{"n_head": 3, "head_dim": 64, "d_mlp": 768, "bias": "none", "optimizer": "muon_variant", "grad_clip": 0.5, "decay_fraction": 0.752, "decay_shape": "exp", "seq_len": 1024}
Each number is 500 + 50 x the weight over its row's rms, rounded and kept within 0 to 999. Layers, rows and columns count from 0. Numbers have three digits each. The size before them is the row's rms in percent of the matrix's.

# v: layer 2 attention value, 192x192, rms 0.154, rows 184-191, columns 0-95
# o: layer 2 attention output (transposed), 192x192, rms 0.179, rows 184-191, columns 0-95
# up: layer 2 MLP up, 768x192, rms 0.206, rows 0-5, columns 0-95
# down: layer 2 MLP down (transposed), 768x192, rms 0.0971, rows 0-5, columns 0-95
v184 105:430485560489497448542510577499521528491569476459521438438541496404452512440451454455469431552529439549561512435596549520403469472468361472420551585478462546540440540499488448558496471548556488475542520437481553439547536494520481467492573467506552453570464496562582501434607535538579435597
o184 094:559485488416499520495486448469460577526468445528546510491556604516545472448516482574495572609582567373510552587435434596547543426434589497533469521450442538446519479484430474453394546477505570531495517494447506505474545498531520544481475453506433533495538560462472483525414405492485538437
v185 099:456446499403458600525491518551483466530459424526526535527564435449515459584402506496518478544505516412513464476496493434471454536543511461441600525511430543473475508524472554513485545603504516526500401551411520533448435562555547524526403488476497500577498525509379492553389505491429565511
o185 092:493458484487548520466465479494533532512585466522500481504543593494435500466493444499441553386467631586518565553592486549469528483489503470488529480497450465462526559472510394461487493449466544527408467481550470472440604480442550501516566548515479531525475518514582482543523599498501543449
v186 105:491497422503520471644547486482566422455516552585529481621534497482470537412536522501541509533468549512469431461570489505466498497520487533518505493470550510539440504574492514586537468527475508443565539453541498491557544512473497457584480547447490566489474475397470523508522432482525506436
o186 096:524562556455418580464452524443347509549550473443493518399461554431399530619591508462516555484497395591505549528483473500493499479513461489466497585513493471507524492531515445457434437504550483565503574544456499561484452554602519497468500555560458492470445564551475394554541593496437519515
v187 099:422449491480508553492414494533520465437541504560613565565528515618555613563614465500475445424504445537453479431479502475468473576568485560485428433566524440499502508457446409571483467469533495474470460607455481408505597515444595473575492494525484419434549481475457536513449468533490466506
o187 098:637462421580472457529499524475512503516381503571517509470465428431502499415537478478511523519466556434434498473523544430524490486472468548484576519459533565561466451486519510439550517597520474495589461442475474487593467489514443541420493532492471506591419402576485388534651488444481427482
v188 107:579573574577572517485551505456517498540504529442401538439527506437447450447636467458458466472491511507611541489542479564526472560465408518470514532447457533558501530482531495517477557523559578618502457532506413457599439518446521473510588539522412533478502507479498506509496502533491547617
o188 101:465473443530416430493512525477579586497534433433522516576480506512487577499477486500427488601580524547422481485413499478448590491435520561463529465602584540496514465596558507477527516564544515468408417434529678505473564502568462475512443480484591420528527509474500542527513471488470529529
v189 099:493576566488485441487602532444476481478488439530542497485498572494545449474478548529458469495419569503544462519525542592575505440583406560546643475575468456495571540536500465472498521474538430533475577496472455561522456492494511542480497477459476468561475569518491531554478421460465519534
o189 094:498526446531471570415413495516569432604454583441452542585577473494442491503462478521613483562509417503458473497441537538447492555467462397373504559450503527566471490378491551476475475531497567514498446411569529579377499557507568499530484454546500474409446496450541474486467578497589406488
v190 105:564577511542510561534556457486568483554507469544458477561495460482431494435442600391431488478556513475514589492468509584491503533468490507428530498395596421520474526495571476499402544617531585490576545510389433563426533503501537450536532430436495518465414484509493500525496433487545552458
o190 103:482402477462398500439490504569468592475487510393477482531478515581493557483506486594414360590544533443514461525513512482465543439518458526518532428537464554497552532503491472539494540547510457439484440481592534477643443504486512425525545533526436467529562434473537457537387541441523547583
v191 098:537482533483517461512408510540498471492420493460453532470446529520503460527564512410524453427568513431498462526457456495503499489534519501512499555484507499457472515528562529492566477560412482506448553384507509474497592477520557482494488540420626536533451579477516418543460494438428487524
o191 093:494494417558525485443556421491429486503461630502461414482534560487437484448495515570495541509360462489496536537509580497416468465588456523452470530505503459477483516523554423535440517537516571424491519570523451613450500493413512527521505397527513450567495497494455494493519490454555500587
up0 101:507502527487589482456453504457395583529488450580591553522572559431563449478505425462523485501529570488520441457508501423496529400573449455576492537543553491409609495575529510423554442483503505566390481540488522535393554459500531505520487553541489472515444487468543525440396590493622614566
down0 099:431449424485518512521448599418405584500448492490458477516526453561454507428472380497579448525526527512498499509557435403504496471524437488545444444515558568549539499533547466456588479508452502481451521494461510572439595489472511574525539589522516489574404411524451554463472567442498508569
up1 119:498499461471572461496550535442555533451565556486468495433566544515496468541408507504510520514430484506646434524454471635483561528481521540521474543487533453578515552485504536544522457513532574536416498474544466476429459544454566450477523571451494545566523471474526510529534536490456517376
down1 117:524524460541517561409460445570497543536520541477459592569471440533529489445569414451545448516474546520553456457509547493403525500497530378482483498552497478445564546417529511519556463485520566603481434495535467451532521451443604513574552505498478572492486521485537619525440490499509451525
up2 114:447431649537510475534548473588515495386442560491527504485525469568498550558507485544427523465437469464434542437494605540388510621550577500488432537581442499491517474535601485493506480441546517531496505504575419438517475488519570493478510503504494535514451416542422521504577474492426525630
down2 107:481434559423426418470463516565515563487481554485474522477518451545546501552474541494503580469545459452522434522445545525460522619461622533483461406525520521461440512452608443502564442475540492477510544524489487466478494459473468585518469498471506526498478473478367448503611583401411529532
up3 113:555524508564566536505496490514495589575488644514588552450549467495510530594498541514575410460415410499521477489533442494463515554537531469474514478496443408520507447539544453483506533477444562502516525546484468449429503520491496506486425567510498550486432505466418476533481436564528434558
down3 113:520473468490492491490374508536505468513526618551579531490506554496566531466528445465442512500512452539538535503567372520526482546510502480485457480564462571444477548482540495545526570558469478533449563561486511499582462474528508499537522493456378515581554484516550558515483549535566449484
up4 088:512474486485481508487623516487605535465449535444492501471484516510512520495518486506515350500450496461425417545493474535554432431496469514527500559429502470513556561449458470464479427419439526532439490553520504457445527484487490448448556503536405438557513529588470505494398487511498459454
down4 087:507500495503538486466553546489603501445464507483550503456475470511455544454354441526584330503470504478455372523547513481586405460503496520465427484497553516565520549425417491505528477468422501541528496593458523462511547535502531474457539552510372450520559427562436516511414456498459502426
up5 096:392439543482600519579503420469469428529472513427507493451533493491499449593463512490481534482516437447515489434511495549377552527497494535452497562500520499551516544509503415563507536507555534527553493457414463425436519529458520470498483421503530485596494594472564517435545582560474456529
down5 097:432421577547521531530495462579518484427526504490462492474453417380423543523537447396490557509564561478442607474519455397374486552517586552560555555508556465595439445512497427546458484547541524537559469558444457474468523501505470491494516471510558525569530493436482483461496508481545502561